config.toml
n_layer = 11
d_model = 96
d_mlp = 384
vocab_size = 2048
activation = "gelu"
positions = "learned"
bias = "none"
init_std_up = 0.0152
optimizer = "soap_variant"
grad_clip = 1.0
seq_len = 1024
doc_mask = true
Each number is 50 + 12 x the weight over its row's rms, rounded and kept within 0 to 99. Layers, rows and columns count from 0. The size before them is the row's rms in percent of the matrix's.

# up: layer 4 MLP up, 384x96, rms 0.149, rows 330-365, columns 0-95
# down: layer 4 MLP down (transposed), 384x96, rms 0.137, rows 330-365, columns 0-95
up330 085:58 51 36 23 46 41 69 59 45 58 49 38 37 69 54 48 31 79 53 46 60 36 41 47 38 45 46 39 64 65 49 57 37 55 39 37 56 57 46 42 57 66 47 72 64 44 51 28 51 51 44 54 53 58 45 32 43 50 65 52 57 29 47 38 51 52 51 61 59 43 43 41 55 39 58 53 34 63 65 71 61 40 72 45 60 47 38 50 47 36 48 45 66 14 18 50
down330 096:53 63 49 54 40 42 53 64 41 68 47 61 65 35 42 47 68 65 67 58 53 47 48 51 69 63 62 54 44 48 40 54 61 53 32 37 32 40 47 54 41 52 44 15 71 57 51 62 97 57 61 41 53 41 45 63 60 49 40 60 56 43 73 36 23 34 40 43 34 42 51 56 52 58 47 43 45 36 50 39 51 62 61 46 51 47 42 53 67 33 54 28 60 54 46 43
up331 091:55 53 34 54 47 52 59 38 35 56 52 62 68 73 49 65 57 61 61 75 62 53 44 35 51 54 54 50 36 47 43 48 55 49 36 69 55 42 66 57 59 56 45 55 37 49 25 49 45 58 62 48 57 21 56 65 48 60 83 31 38 41 64 41 57 60 36 62 50 42 75 40 50 32 33 54 41 41 47 60 46 59 33 51 47 63 47 31 39 20 56 55 63 42 29 42
down331 098:45 50 51 43 59 64 44 51 65 38 61 48 56 53 61 65 35 54 36 43 59 58 57 72 40 44 57 30 46 71 57 40 24 58 48 35 62 47 59 45 39 75 40 40 60 31 46 48 42 36 43 29 51 53 50 41 36 50 31 44 39 64 63 71 52 48 40 55 55 66 31 63 51 52 34 27 40 48 66 54 72 36 43 76 39 44 64 46 56 68 55 76 52 52 46 31
up332 095:43 42 43 63 32 44 47 53 37 57 51 56 66 32 67 39 55 33 37 45 61 45 65 24 64 76 50 41 31 62 62 56 45 38 13 48 58 47 66 61 43 45 56 53 56 53 41 64 61 50 52 29 35 42 58 70 45 47 56 30 80 34 51 59 51 65 52 45 45 57 45 40 49 63 41 32 48 53 47 32 68 47 60 44 30 55 68 44 58 50 46 35 57 61 36 48
down332 095:43 47 40 26 52 44 56 40 52 47 44 49 41 52 17 28 49 44 50 64 51 59 44 43 41 43 49 18 62 53 46 34 51 66 63 62 35 55 46 37 38 49 48 53 47 44 48 48 44 63 36 32 68 52 28 62 65 48 35 56 65 54 61 43 64 59 28 47 32 42 65 50 36 49 42 54 62 50 37 28 50 29 50 51 58 14 34 40 44 45 34 59 47 37 51 35
up333 094:28 49 42 39 56 31 52 55 39 60 43 50 47 50 61 43 35 52 35 42 53 65 62 48 53 44 43 62 75 52 43 78 51 39 71 62 47 34 47 36 53 52 37 38 59 37 50 16 48 50 58 67 50 29 25 39 51 42 53 52 58 77 37 59 74 56 66 50 57 64 60 50 39 39 47 68 26 62 68 43 48 57 49 38 65 50 65 37 43 57 32 49 46 48 47 43
down333 097:17 74 40 55 40 54 72 53 56 59 26 45 35 45 69 48 56 38 45 40 62 52 48 60 46 45 39 40 47 45 52 54 38 48 45 40 89 48 33 34 42 47 54 61 38 37 60 56 46 42 49 62 74 45 30 36 48 55 55 57 45 75 27 54 65 40 57 41 58 58 52 43 56 34 69 63 46 56 47 57 35 68 60 53 51 48 66 45 49 61 72 45 60 55 55 64
up334 100:57 41 43 46 61 42 54 47 68 37 29 44 45 53 51 44 61 48 68 39 36 57 50 41 58 55 40 46 49 31 65 68 44 62 35 30 50 47 59 54 52 51 48 61 37 14 34 50 44 60 24 66 65 48 47 53 51 55 41 42 52 53 24 68 43 44 49 53 60 61 38 53 44 45 33 50 27 46 33 33 22 40 54 43 35 28 68 47 63 66 66 63 59 48 62 47
down334 120:44 66 51 58 60 55 58 48 70 46 45 30 47 53 37 52 54 45 57 61 29 46 21 67 61 64 58 65 50 44 79 51 60 47 51 64 39 50 49 44 44 62 30 39 40 46 50 50 69 45 20 66 71 52 32 22 51 54 30 64 38 49 61 47 62 45 57 44 49 56 51 47 52 56 44 62 40 74 57 35 38 44 43 39 22 77 55 46 52 54 57 40 40 48 53 46
up335 090:64 43 51 45 57 47 38 54 35 61 42 37 48 66 60 65 44 45 41 40 41 97 54 39 56 63 39 47 33 57 49 78 52 64 40 32 52 63 54 80 42 49 41 54 63 37 44 52 65 38 41 63 35 39 62 47 70 61 60 25 42 48 44 37 49 54 52 58 51 51 50 48 32 69 37 66 60 45 63 46 57 63 46 45 46 55 39 28 52 46 24 49 51 55 45 50
down335 085:35 62 47 51 66 45 67 74 47 32 72 69 58 66 51 47 47 63 54 61 50 38 42 30 52 53 71 51 40 52 45 64 62 56 27 64 80 37 53 20 59 64 46 65 40 53 34 53 49 63 50 62 51 55 56 43 50 70 43 69 50 61 58 71 59 54 33 65 70 61 47 58 45 37 62 56 43 55 46 49 39 53 64 50 52 63 57 66 45 52 58 41 22 48 46 57
up336 118:37 49 86 35 51 56 58 57 73 45 44 56 48 63 45 42 45 49 65 56 30 73 57 53 64 60 55 57 49 56 48 54 48 18 57 53 40 63 54 45 36 58 52 43 44 27 55 50 54 35 44 54 51 58 34 53 43 61 38 39 61 45 53 50 49 38 64 75 55 38 60 56 64 34 45 23 40 44 43 52 26 60 37 27 32 41 78 51 48 54 65 48 63 53 64 51
down336 113:50 32 52 57 57 39 62 63 72 28 41 54 45 68 41 55 39 62 58 27 14 49 61 70 50 63 43 52 29 64 69 32 43 31 59 61 53 44 50 44 50 54 42 42 66 67 57 57 52 47 51 52 60 41 58 69 59 64 28 33 53 49 40 50 70 41 35 55 52 45 65 52 51 30 37 33 70 58 67 62 54 51 45 50 53 61 71 50 49 51 35 58 67 59 55 51
up337 084:42 57 59 51 56 21 75 40 61 53 36 46 43 69 40 33 46 66 40 50 48 35 56 46 46 39 54 59 45 42 36 42 45 62 37 60 64 46 56 64 56 58 51 99 41 38 43 49 51 59 58 48 45 41 39 48 37 52 48 46 63 52 55 41 47 54 56 61 64 24 41 48 50 39 67 56 45 69 28 34 39 50 43 47 69 28 51 51 41 54 43 37 44 56 63 63
down337 105:60 26 47 40 33 47 48 33 34 34 51 52 58 37 29 41 70 77 53 42 51 40 57 52 73 65 50 38 37 60 43 47 48 45 51 81 53 59 60 55 68 47 62 34 63 45 46 55 45 30 45 49 61 77 75 38 34 56 34 55 30 43 44 52 75 57 58 43 42 53 43 54 50 36 39 43 56 63 52 45 43 72 54 32 58 54 45 64 44 47 62 51 53 42 62 33
up338 092:63 42 47 69 40 38 57 35 52 50 34 53 39 50 70 52 61 45 72 45 46 42 45 42 41 29 58 59 37 34 50 53 33 56 68 67 65 48 67 42 24 57 51 53 30 45 44 52 52 52 29 69 58 46 56 54 51 41 58 39 63 32 49 51 68 65 56 67 57 36 45 37 54 60 89 49 64 41 48 51 60 52 67 76 52 41 34 36 60 43 55 52 46 53 47 72
down338 099:74 27 41 58 53 44 48 35 21 62 73 58 42 68 56 67 55 54 37 42 52 63 62 60 40 46 55 52 58 69 60 29 35 72 35 69 59 30 43 37 47 53 40 32 54 57 70 65 40 53 49 58 48 46 48 45 64 80 32 46 59 49 60 37 41 60 47 40 69 50 29 44 52 53 49 51 50 32 71 47 33 47 51 53 56 38 44 57 58 51 57 69 53 53 38 40
up339 098:27 37 59 52 46 65 59 60 54 48 32 30 52 65 40 44 68 61 76 40 61 45 68 63 42 44 63 53 20 56 61 39 65 53 68 49 53 56 52 26 60 46 58 58 52 31 51 61 31 42 38 42 57 48 65 44 65 46 37 61 49 43 55 60 30 61 50 60 67 35 51 55 59 65 80 52 38 62 77 37 49 42 49 49 42 62 35 42 53 46 60 64 41 48 61 45
down339 108:63 66 47 59 57 36 52 51 71 45 39 36 34 35 45 51 38 41 52 36 40 50 08 32 70 24 54 54 58 72 60 49 56 53 39 29 56 60 28 74 57 62 45 73 27 43 71 44 37 40 36 53 55 53 54 35 40 52 48 60 58 51 38 55 48 51 47 54 72 67 40 52 51 55 50 43 48 39 45 54 34 32 48 36 49 49 56 59 51 68 43 55 56 48 49 42
up340 110:52 54 38 48 77 34 32 61 25 52 25 56 53 68 51 64 49 42 62 42 69 38 49 30 53 60 39 52 57 68 55 62 41 71 35 60 37 47 29 50 33 51 67 46 53 29 48 55 44 71 58 49 50 42 42 52 51 49 76 60 45 44 64 50 40 53 49 62 82 50 53 47 51 79 62 54 59 57 70 44 51 59 40 49 63 58 54 37 64 44 48 40 63 57 43 40
down340 108:26 55 57 45 42 28 44 65 57 26 61 46 43 43 44 34 53 71 46 42 65 48 69 24 46 60 47 40 51 29 73 47 44 32 50 30 66 58 41 56 53 46 51 38 53 14 59 52 51 50 58 31 48 49 39 64 35 49 51 54 48 68 50 54 62 59 55 33 44 58 49 56 49 19 30 66 59 55 47 50 58 72 42 63 48 48 54 31 46 44 62 47 46 59 59 55
up341 066:44 26 87 54 45 65 47 42 37 71 37 42 35 51 54 71 56 55 42 64 59 56 49 85 55 41 74 58 38 53 36 55 37 76 41 61 60 43 53 51 33 54 53 51 43 62 56 27 59 61 55 37 38 71 44 58 43 55 59 45 67 55 54 52 56 62 59 48 47 47 43 46 57 58 61 64 52 61 66 74 53 45 47 64 56 31 39 38 54 51 44 61 54 53 43 71
down341 061:41 52 48 78 47 29 57 51 30 53 58 50 44 54 35 65 54 65 57 45 28 57 71 53 41 26 42 42 57 63 47 61 54 47 31 68 42 54 44 72 42 63 21 37 69 58 69 56 58 47 70 59 54 57 62 44 49 64 62 61 45 53 43 60 62 37 75 49 58 40 52 39 65 56 42 60 53 35 39 48 61 50 52 62 50 50 47 74 37 70 41 26 39 57 52 47
up342 108:62 30 63 58 64 48 49 75 44 64 54 44 47 21 60 53 70 55 34 28 63 28 42 57 44 42 57 60 56 66 45 45 42 65 51 43 47 47 51 36 47 38 60 43 43 50 55 62 47 56 52 50 59 46 76 54 36 72 38 29 48 48 39 53 44 71 75 73 58 36 26 55 54 36 36 47 42 40 61 48 28 54 43 42 68 41 50 52 51 49 73 48 59 59 49 39
down342 121:52 53 49 48 23 52 67 41 45 34 49 52 46 36 68 23 71 45 28 48 38 30 71 60 33 55 50 49 54 82 34 38 32 53 62 52 56 46 46 49 51 40 51 36 70 41 55 60 63 63 45 54 59 70 45 52 54 64 30 57 41 54 33 46 67 59 42 48 67 27 48 49 47 47 45 29 69 41 51 61 36 66 38 51 56 62 44 61 50 42 56 30 51 62 49 40
up343 119:51 34 49 55 09 38 54 53 41 56 47 40 45 52 59 44 35 71 60 37 63 52 50 46 47 68 54 45 45 30 54 55 75 52 48 37 53 40 30 53 58 49 60 57 74 64 68 71 46 46 66 53 55 50 56 67 65 41 42 47 61 55 35 37 51 52 43 37 59 47 50 69 50 35 49 69 44 53 33 58 64 62 58 87 41 46 51 42 62 56 46 49 37 54 62 74
down343 115:47 60 55 66 33 44 50 54 56 54 55 34 49 31 37 67 56 31 36 30 56 63 38 44 70 60 37 45 61 79 58 66 39 53 39 32 48 60 42 46 66 48 42 67 35 45 53 51 50 42 40 44 69 53 44 49 45 47 36 49 71 51 35 61 79 47 33 62 61 55 53 42 60 57 55 64 52 37 61 47 54 48 33 32 60 74 62 58 40 56 75 44 69 50 39 27
up344 098:55 65 36 56 52 46 39 42 36 34 30 53 39 75 62 52 51 40 51 43 50 68 57 29 41 58 38 43 59 49 49 36 80 46 56 55 40 40 52 58 41 77 53 24 50 63 50 74 55 47 42 49 36 51 41 28 45 42 61 63 53 48 42 52 60 26 56 53 60 49 74 35 50 51 49 26 42 57 43 54 47 21 44 59 29 62 65 56 43 68 48 42 60 41 46 38
down344 110:63 43 39 35 43 65 44 46 29 18 54 54 58 56 34 54 43 68 59 54 44 52 63 28 27 58 51 58 23 67 48 49 60 45 60 49 47 51 64 47 52 52 51 66 35 67 25 40 63 58 27 50 66 38 55 53 65 67 58 36 49 44 49 39 39 62 65 64 59 41 44 52 54 33 51 50 40 52 38 51 20 54 44 53 49 60 43 42 46 53 58 23 57 60 61 32
up345 114:55 37 76 45 63 56 35 34 47 40 32 43 67 65 54 43 46 35 55 46 52 64 61 36 46 63 49 58 68 46 59 43 71 43 38 53 48 44 50 51 27 34 52 56 62 50 58 59 50 36 40 49 45 34 51 34 33 49 39 34 55 50 34 70 49 44 68 72 60 60 36 45 74 54 51 67 61 34 32 42 44 30 42 59 28 27 56 45 36 53 35 48 66 51 45 31
down345 117:40 41 60 66 43 53 67 75 45 57 37 26 48 55 30 61 69 41 48 72 60 55 53 45 45 48 38 56 48 53 55 61 58 58 63 24 46 51 44 49 52 55 46 31 34 59 51 76 65 65 35 53 55 50 49 59 46 54 56 23 67 69 61 32 67 37 45 55 46 46 75 40 41 50 53 48 57 72 72 51 63 55 53 41 59 68 44 46 50 40 61 73 65 61 55 59
up346 087:40 44 51 73 42 45 45 37 41 60 50 55 52 37 47 58 51 44 42 24 48 53 63 48 46 49 27 79 62 34 43 44 29 26 28 61 49 55 51 41 60 56 49 28 44 85 52 62 47 57 41 57 50 23 52 43 39 43 56 46 51 61 36 43 31 76 68 43 47 36 40 72 40 49 38 39 62 34 53 39 50 51 59 54 57 37 62 30 48 57 47 40 52 37 51 43
down346 086:75 66 54 66 80 60 50 53 56 33 47 40 43 39 61 70 58 56 51 53 45 66 52 30 69 54 45 57 55 54 53 59 47 58 49 43 32 36 59 41 65 44 35 45 52 54 44 56 56 70 64 56 24 42 59 29 54 39 71 55 30 51 56 49 45 59 58 59 55 37 51 73 42 49 63 53 38 47 67 64 51 29 35 85 53 61 47 56 66 59 50 54 29 61 52 58
up347 065:35 41 29 41 40 64 65 28 57 45 49 37 39 40 46 44 31 42 50 58 35 51 61 60 48 46 47 44 46 58 55 47 60 53 63 50 50 58 72 44 41 46 44 40 53 71 33 50 40 44 45 54 43 69 61 63 39 39 50 53 57 57 63 68 42 40 58 59 60 62 48 65 50 56 82 58 52 20 28 55 37 50 59 53 50 40 45 42 62 27 58 22 35 20 33 42
down347 079:63 63 52 35 45 66 45 41 35 46 47 59 72 46 63 85 49 53 47 57 54 40 64 57 41 53 48 49 66 47 40 48 38 42 75 69 35 43 71 40 43 55 49 32 42 37 54 38 43 38 45 40 67 62 50 49 42 80 39 54 49 33 34 59 21 52 56 49 54 53 74 50 56 56 52 63 61 39 71 45 61 67 63 27 49 44 39 37 44 41 59 46 33 44 46 58
up348 117:57 43 44 34 43 54 33 65 44 55 30 40 41 52 50 56 50 42 33 41 80 65 51 39 40 71 61 70 51 60 58 44 55 50 65 62 38 43 43 75 32 44 63 46 31 69 56 60 48 60 54 61 30 41 34 90 50 60 43 61 63 54 43 35 38 40 49 50 52 45 36 53 39 52 58 15 53 48 48 55 46 35 55 39 42 39 54 50 56 52 28 52 41 53 61 47
down348 108:41 67 36 53 53 47 88 49 72 36 55 41 37 69 56 80 42 53 36 44 57 62 57 40 53 42 59 55 45 50 48 50 64 69 69 47 37 49 46 48 49 32 46 55 57 51 57 54 34 54 25 47 63 25 77 47 50 46 73 69 57 51 46 29 66 54 48 56 41 20 61 49 63 52 47 46 67 50 53 50 47 49 48 53 52 68 59 49 36 43 53 49 55 51 75 46
up349 107:52 68 45 53 60 60 31 61 38 51 37 50 52 58 48 51 49 59 56 51 50 42 72 39 27 54 74 28 57 56 43 17 36 46 40 43 78 45 40 51 53 48 42 74 68 46 44 63 76 63 59 51 54 49 49 37 43 56 72 59 47 43 50 49 28 55 46 73 62 48 43 65 63 59 36 39 24 50 48 41 60 47 52 50 43 46 47 34 49 34 45 59 40 65 62 32
down349 089:49 53 49 75 46 40 49 55 49 84 47 49 57 48 49 57 43 43 46 35 46 38 56 59 24 63 45 70 57 24 51 63 56 75 39 41 25 54 40 51 65 42 44 41 60 40 42 48 61 74 41 69 60 50 45 66 65 50 57 39 50 50 47 37 30 75 49 67 49 64 57 57 75 59 53 65 53 41 51 71 33 43 54 51 53 42 44 49 53 50 37 51 46 51 21 47
up350 102:44 66 64 54 41 59 65 57 54 47 31 47 42 40 56 49 49 35 73 51 53 41 60 46 48 33 74 32 68 50 40 47 52 26 67 59 65 45 39 26 47 69 50 52 49 44 53 33 37 41 54 54 69 46 68 44 43 46 85 57 70 42 52 38 47 43 64 68 34 50 45 47 55 45 42 39 22 57 53 32 55 52 51 43 55 41 49 47 49 27 55 55 45 47 71 26
down350 104:37 48 40 52 85 48 41 44 53 55 13 56 37 37 49 43 62 53 52 34 42 36 65 49 59 47 53 63 50 51 61 50 30 52 43 52 63 40 69 41 32 28 42 53 47 47 43 20 52 47 70 41 71 45 47 62 54 56 64 63 49 59 61 62 66 46 42 44 40 42 54 43 33 31 62 61 50 42 32 56 42 61 54 48 48 36 56 48 61 39 18 45 60 53 34 37
up351 103:42 45 63 68 41 39 53 62 77 47 57 45 39 77 55 68 45 55 63 28 36 76 34 48 65 45 56 41 50 56 43 50 64 48 61 36 71 48 68 65 44 49 44 51 46 31 39 50 54 35 60 60 24 70 49 58 57 49 44 60 40 43 54 58 56 53 75 47 55 36 56 45 40 53 49 28 46 42 49 49 52 32 54 40 39 46 54 45 52 38 40 51 38 90 65 40
down351 081:43 38 63 58 59 44 52 27 39 46 62 52 56 63 59 35 33 37 49 34 57 38 44 46 51 63 64 66 52 56 56 48 42 38 52 47 27 29 48 73 58 50 58 70 46 50 32 42 55 50 40 57 58 30 45 82 61 51 76 50 45 54 43 30 53 26 46 64 62 54 27 43 45 45 56 57 45 33 36 53 46 73 42 46 19 49 72 48 56 51 40 45 43 46 40 46
up352 083:66 69 40 38 39 44 57 41 53 30 01 52 57 44 60 53 53 38 28 63 45 39 42 49 55 38 50 51 63 66 40 34 54 58 62 51 70 33 40 62 59 53 32 39 58 57 55 43 45 55 50 30 55 50 35 39 63 24 43 53 52 44 43 69 70 55 55 61 49 51 52 62 69 42 43 49 44 73 49 54 75 44 35 60 41 51 58 41 42 67 63 45 54 51 39 56
down352 081:50 60 47 56 43 70 36 41 41 53 57 27 54 63 53 49 64 46 42 36 58 55 48 53 46 70 52 59 68 54 53 51 43 68 44 31 45 55 37 39 55 67 76 26 56 71 50 55 50 53 41 36 56 41 59 52 35 33 40 60 71 30 41 43 54 47 46 44 57 64 53 46 73 42 56 40 44 49 53 36 47 61 72 40 54 61 32 72 77 54 46 18 54 60 37 29
up353 074:25 64 61 57 54 50 46 52 51 56 53 48 43 61 43 54 50 57 36 39 56 52 69 13 61 44 45 64 44 56 41 40 59 50 31 58 64 62 48 51 44 67 50 52 54 61 37 54 40 25 43 41 36 57 71 46 43 74 55 38 57 41 43 49 37 41 60 53 49 77 71 28 63 32 33 42 43 53 56 42 32 33 38 56 49 38 29 46 59 48 63 43 56 30 45 25
down353 091:62 36 49 33 43 43 67 44 34 43 56 58 56 42 58 32 58 57 55 75 57 47 36 54 54 27 47 45 50 65 32 47 55 34 48 39 39 63 63 43 63 41 48 31 47 32 45 42 50 36 52 44 53 41 65 57 55 39 37 59 67 52 62 34 67 71 43 40 44 53 43 69 36 61 41 49 53 47 49 75 82 44 50 67 62 54 43 21 40 64 64 43 36 59 66 66
up354 109:46 44 69 39 49 49 69 49 70 50 63 46 36 66 61 45 25 45 53 50 67 59 43 40 74 61 48 57 46 43 45 44 52 47 51 68 57 74 48 60 52 36 48 53 29 59 56 45 52 73 23 50 33 49 53 53 45 46 52 59 51 54 58 38 49 37 43 64 74 48 58 53 52 51 53 45 33 45 45 71 30 42 54 63 51 32 50 60 14 66 43 43 50 70 22 34
down354 121:43 39 36 54 59 56 34 42 41 48 47 41 71 42 42 51 59 75 46 61 41 48 44 63 38 52 52 37 46 62 44 42 52 51 74 56 34 50 39 40 69 52 75 49 37 80 58 64 32 51 39 48 72 36 17 71 68 37 37 73 69 47 55 67 54 64 46 50 62 47 56 39 62 48 53 50 52 38 57 38 56 44 40 38 36 63 38 46 38 49 61 57 47 62 60 42
up355 088:58 50 45 33 47 57 42 43 52 37 39 29 44 55 57 39 43 56 73 66 31 44 54 64 59 56 79 38 42 70 42 43 65 47 53 43 58 55 39 50 42 52 31 33 50 53 42 47 69 51 55 39 63 31 33 42 44 43 35 35 47 52 49 51 28 47 46 11 60 43 66 53 42 47 59 64 38 66 43 67 63 28 52 61 33 34 39 56 38 63 58 40 52 30 43 48
down355 085:49 52 46 45 40 45 51 52 43 58 48 38 52 41 41 38 25 48 47 48 63 46 40 46 74 27 20 53 48 63 44 34 46 44 41 73 63 51 66 60 53 57 41 52 44 55 59 64 38 60 75 76 35 43 53 44 44 49 29 37 48 53 33 62 59 43 37 61 41 46 62 42 66 32 79 52 70 52 58 46 54 63 36 44 65 53 55 49 69 64 41 36 62 36 27 57
up356 090:42 28 79 33 67 57 43 54 38 62 62 45 34 51 51 51 30 50 40 36 59 61 54 49 45 38 65 62 40 42 45 30 41 32 54 54 47 75 77 63 52 29 63 32 47 35 50 65 40 52 51 60 51 60 28 46 53 40 47 38 38 53 69 39 65 45 60 38 59 55 40 52 54 60 71 48 39 45 59 47 67 68 45 55 38 33 59 36 34 63 45 54 45 34 48 32
down356 112:69 76 70 51 54 69 44 36 75 47 48 50 32 61 39 50 58 51 40 63 75 48 52 50 82 45 55 38 59 39 39 57 44 62 51 65 35 47 44 58 48 29 65 56 56 53 70 62 58 67 42 49 44 58 43 27 79 39 40 43 50 46 49 62 37 44 43 51 33 54 55 50 34 51 40 31 53 34 63 53 58 44 55 70 35 47 52 42 64 46 66 58 63 55 48 65
up357 107:64 60 51 61 44 60 40 47 43 59 51 29 62 42 57 53 57 38 51 41 48 39 40 47 34 44 54 35 31 59 35 37 50 57 53 57 51 43 66 46 59 45 59 43 36 54 65 63 41 50 25 61 50 69 38 69 55 38 28 56 50 52 37 47 45 40 64 75 53 85 52 80 45 39 45 65 28 41 58 78 30 42 41 56 53 42 36 57 46 37 60 48 63 46 37 47
down357 108:35 65 37 40 78 42 26 48 47 48 39 63 54 46 51 40 49 46 59 55 72 36 49 57 63 70 37 55 57 40 55 46 51 37 57 61 36 51 45 53 33 55 57 77 47 66 48 52 54 35 70 45 77 56 36 43 78 62 51 36 47 55 49 50 36 63 31 41 41 44 57 54 56 24 35 51 42 55 28 45 65 50 52 55 48 26 70 34 63 51 52 43 54 33 58 46
up358 099:84 61 50 43 40 41 50 53 41 49 54 45 42 43 65 30 69 63 77 50 34 28 43 67 55 62 54 72 30 51 55 60 47 37 47 41 54 48 49 72 51 48 52 46 49 50 58 53 75 58 38 63 58 71 36 82 65 57 50 64 46 64 60 51 61 51 67 52 63 57 52 48 37 39 59 46 44 47 39 54 54 29 70 53 49 47 77 64 48 54 50 46 51 36 65 50
down358 089:60 45 33 65 45 65 50 46 47 23 51 53 31 40 73 60 36 65 33 47 41 52 52 68 56 28 54 62 55 43 65 30 33 55 41 61 66 57 59 74 50 29 72 72 22 41 48 47 30 42 41 36 44 54 41 47 52 47 72 57 30 61 36 45 55 46 48 31 50 28 42 42 51 42 39 38 49 48 55 46 47 48 57 41 48 58 46 42 49 55 28 47 51 33 54 62
up359 094:34 49 49 56 29 32 61 42 47 47 46 52 67 49 63 44 33 28 36 49 36 55 61 70 42 62 43 57 56 57 32 51 47 42 69 35 45 60 67 41 49 43 40 66 69 36 45 56 52 52 64 56 55 38 49 73 52 45 48 26 54 60 75 12 55 41 25 45 52 61 58 62 43 49 44 42 30 57 52 46 51 40 26 47 62 58 37 48 47 55 42 64 57 60 36 30
down359 095:44 20 60 73 50 42 54 49 65 56 71 53 36 41 40 58 70 51 49 40 38 58 52 62 48 40 60 44 59 51 73 54 43 75 64 43 63 56 40 47 61 52 57 38 39 27 56 33 36 62 35 48 83 50 35 63 41 52 47 77 69 46 38 48 56 56 69 37 61 36 57 35 46 36 47 64 57 56 60 53 66 46 46 56 60 34 48 56 41 67 41 49 51 41 67 45
up360 091:30 42 42 50 51 49 52 43 48 53 50 51 20 42 57 47 58 56 51 49 15 28 32 64 56 56 41 54 57 63 52 47 53 72 52 37 36 19 55 57 51 61 52 50 27 62 41 44 67 63 44 48 52 62 49 63 39 56 37 38 62 48 53 40 73 40 46 53 74 46 57 54 66 42 54 43 52 63 76 76 55 55 45 47 38 40 37 70 43 50 62 31 55 50 43 66
down360 100:51 44 44 47 46 51 49 53 48 56 47 49 62 29 64 58 66 48 57 34 53 42 77 31 69 43 54 76 32 61 36 55 76 54 47 48 31 47 47 60 59 51 45 56 57 40 31 61 42 34 34 58 35 26 46 45 40 67 46 37 40 18 40 57 23 27 48 33 69 36 50 49 42 53 39 43 39 45 29 44 48 57 54 53 56 46 53 49 60 48 48 67 66 38 61 50
up361 102:20 36 59 46 40 38 50 39 76 41 52 25 32 52 37 29 56 31 57 52 57 52 53 31 51 60 55 52 56 67 50 52 67 48 53 30 47 47 47 50 56 49 59 49 49 59 44 56 67 44 46 57 75 60 62 48 43 48 34 41 42 24 52 64 61 51 55 37 58 83 61 31 71 29 51 34 30 43 55 54 52 56 37 56 60 35 54 42 50 44 61 36 35 58 44 59
down361 097:50 55 53 39 61 45 49 68 50 38 21 37 64 73 48 18 49 70 54 49 47 46 59 13 52 62 50 51 52 39 46 63 63 37 46 55 38 48 58 64 49 43 56 33 54 66 71 70 56 50 35 22 32 43 72 41 45 50 50 59 39 49 58 64 35 34 53 64 56 57 53 54 43 29 30 35 53 53 38 55 67 50 42 50 61 50 51 39 59 39 69 45 48 45 50 49
up362 113:61 40 41 48 43 32 56 52 57 59 68 25 54 63 61 34 57 43 25 75 57 42 56 35 38 44 55 36 44 72 35 62 61 65 50 51 47 45 52 16 52 54 49 61 50 16 52 54 52 50 48 46 35 39 51 43 35 35 43 43 24 53 50 43 77 58 50 60 60 44 65 43 37 51 56 42 52 64 52 53 41 46 63 69 58 68 49 47 68 46 62 41 70 45 41 50
down362 102:30 47 64 72 38 44 44 65 69 57 29 62 46 33 48 61 41 62 49 52 40 50 49 53 55 63 57 67 61 35 43 47 60 66 55 63 51 37 39 51 38 42 45 54 44 67 56 57 29 61 70 57 48 47 70 50 75 58 60 55 65 49 52 54 66 62 66 55 51 24 30 46 51 68 76 36 42 56 68 53 62 51 57 33 35 41 65 54 51 42 42 23 53 53 36 36
up363 100:48 45 44 44 35 52 47 45 45 44 45 46 56 52 63 45 32 61 59 34 57 62 58 71 40 51 55 46 53 45 60 47 21 29 31 49 78 60 68 63 49 49 61 51 52 50 24 54 63 40 50 56 63 54 62 60 44 52 63 52 39 45 57 69 43 60 44 56 42 65 63 46 63 63 67 40 37 46 26 40 64 73 34 55 26 39 29 30 66 54 40 55 63 67 28 52
down363 095:57 55 43 43 44 50 50 58 36 51 55 63 77 58 54 42 51 59 50 62 55 33 60 47 46 49 44 49 71 52 60 44 40 52 69 33 58 12 53 64 47 44 63 30 45 52 67 59 55 53 60 68 44 47 55 52 83 42 56 56 47 53 48 45 43 60 44 31 55 42 59 78 39 27 30 53 60 60 35 68 49 47 30 65 62 56 44 45 86 60 49 47 39 48 52 55
up364 115:57 43 36 60 37 49 51 59 35 50 47 52 73 58 49 50 51 36 33 31 56 57 43 59 59 78 55 61 42 57 55 51 62 45 38 57 49 56 43 50 46 24 53 40 58 42 32 49 43 56 45 47 64 59 48 29 44 66 46 41 36 56 40 95 34 58 37 59 63 52 22 70 43 63 64 51 50 61 29 45 58 58 40 61 58 39 51 47 53 37 37 50 53 57 64 21
down364 107:53 50 45 49 40 53 50 49 43 55 53 44 33 50 39 47 30 42 54 29 73 27 36 55 73 59 27 41 71 34 44 60 50 66 54 58 66 54 60 65 58 51 46 65 56 53 33 55 45 46 74 38 51 52 42 62 63 33 31 62 44 70 59 58 66 65 50 59 72 32 64 45 58 52 63 50 44 43 58 68 54 47 38 36 66 52 53 71 39 47 66 61 59 53 75 41
up365 086:24 45 44 52 50 50 56 65 34 23 44 85 42 72 49 39 40 56 52 56 57 40 38 60 32 48 54 55 65 34 60 51 58 57 58 42 54 73 29 68 46 81 64 43 51 50 41 50 49 52 52 68 63 53 59 65 49 42 74 41 61 49 34 66 40 45 45 45 42 61 51 62 46 57 44 65 18 51 36 51 53 55 60 55 51 65 38 46 52 45 56 44 65 47 37 35
down365 081:52 63 65 41 60 54 63 55 31 47 43 31 54 41 39 45 33 56 33 65 49 45 38 71 53 67 46 50 69 65 54 56 51 38 50 56 44 56 51 43 48 54 46 44 55 71 62 27 47 47 70 33 57 59 66 51 75 38 35 62 57 44 23 28 36 44 56 64 42 37 66 59 34 53 32 50 61 60 80 44 43 60 63 36 52 58 37 45 41 42 57 41 37 63 52 32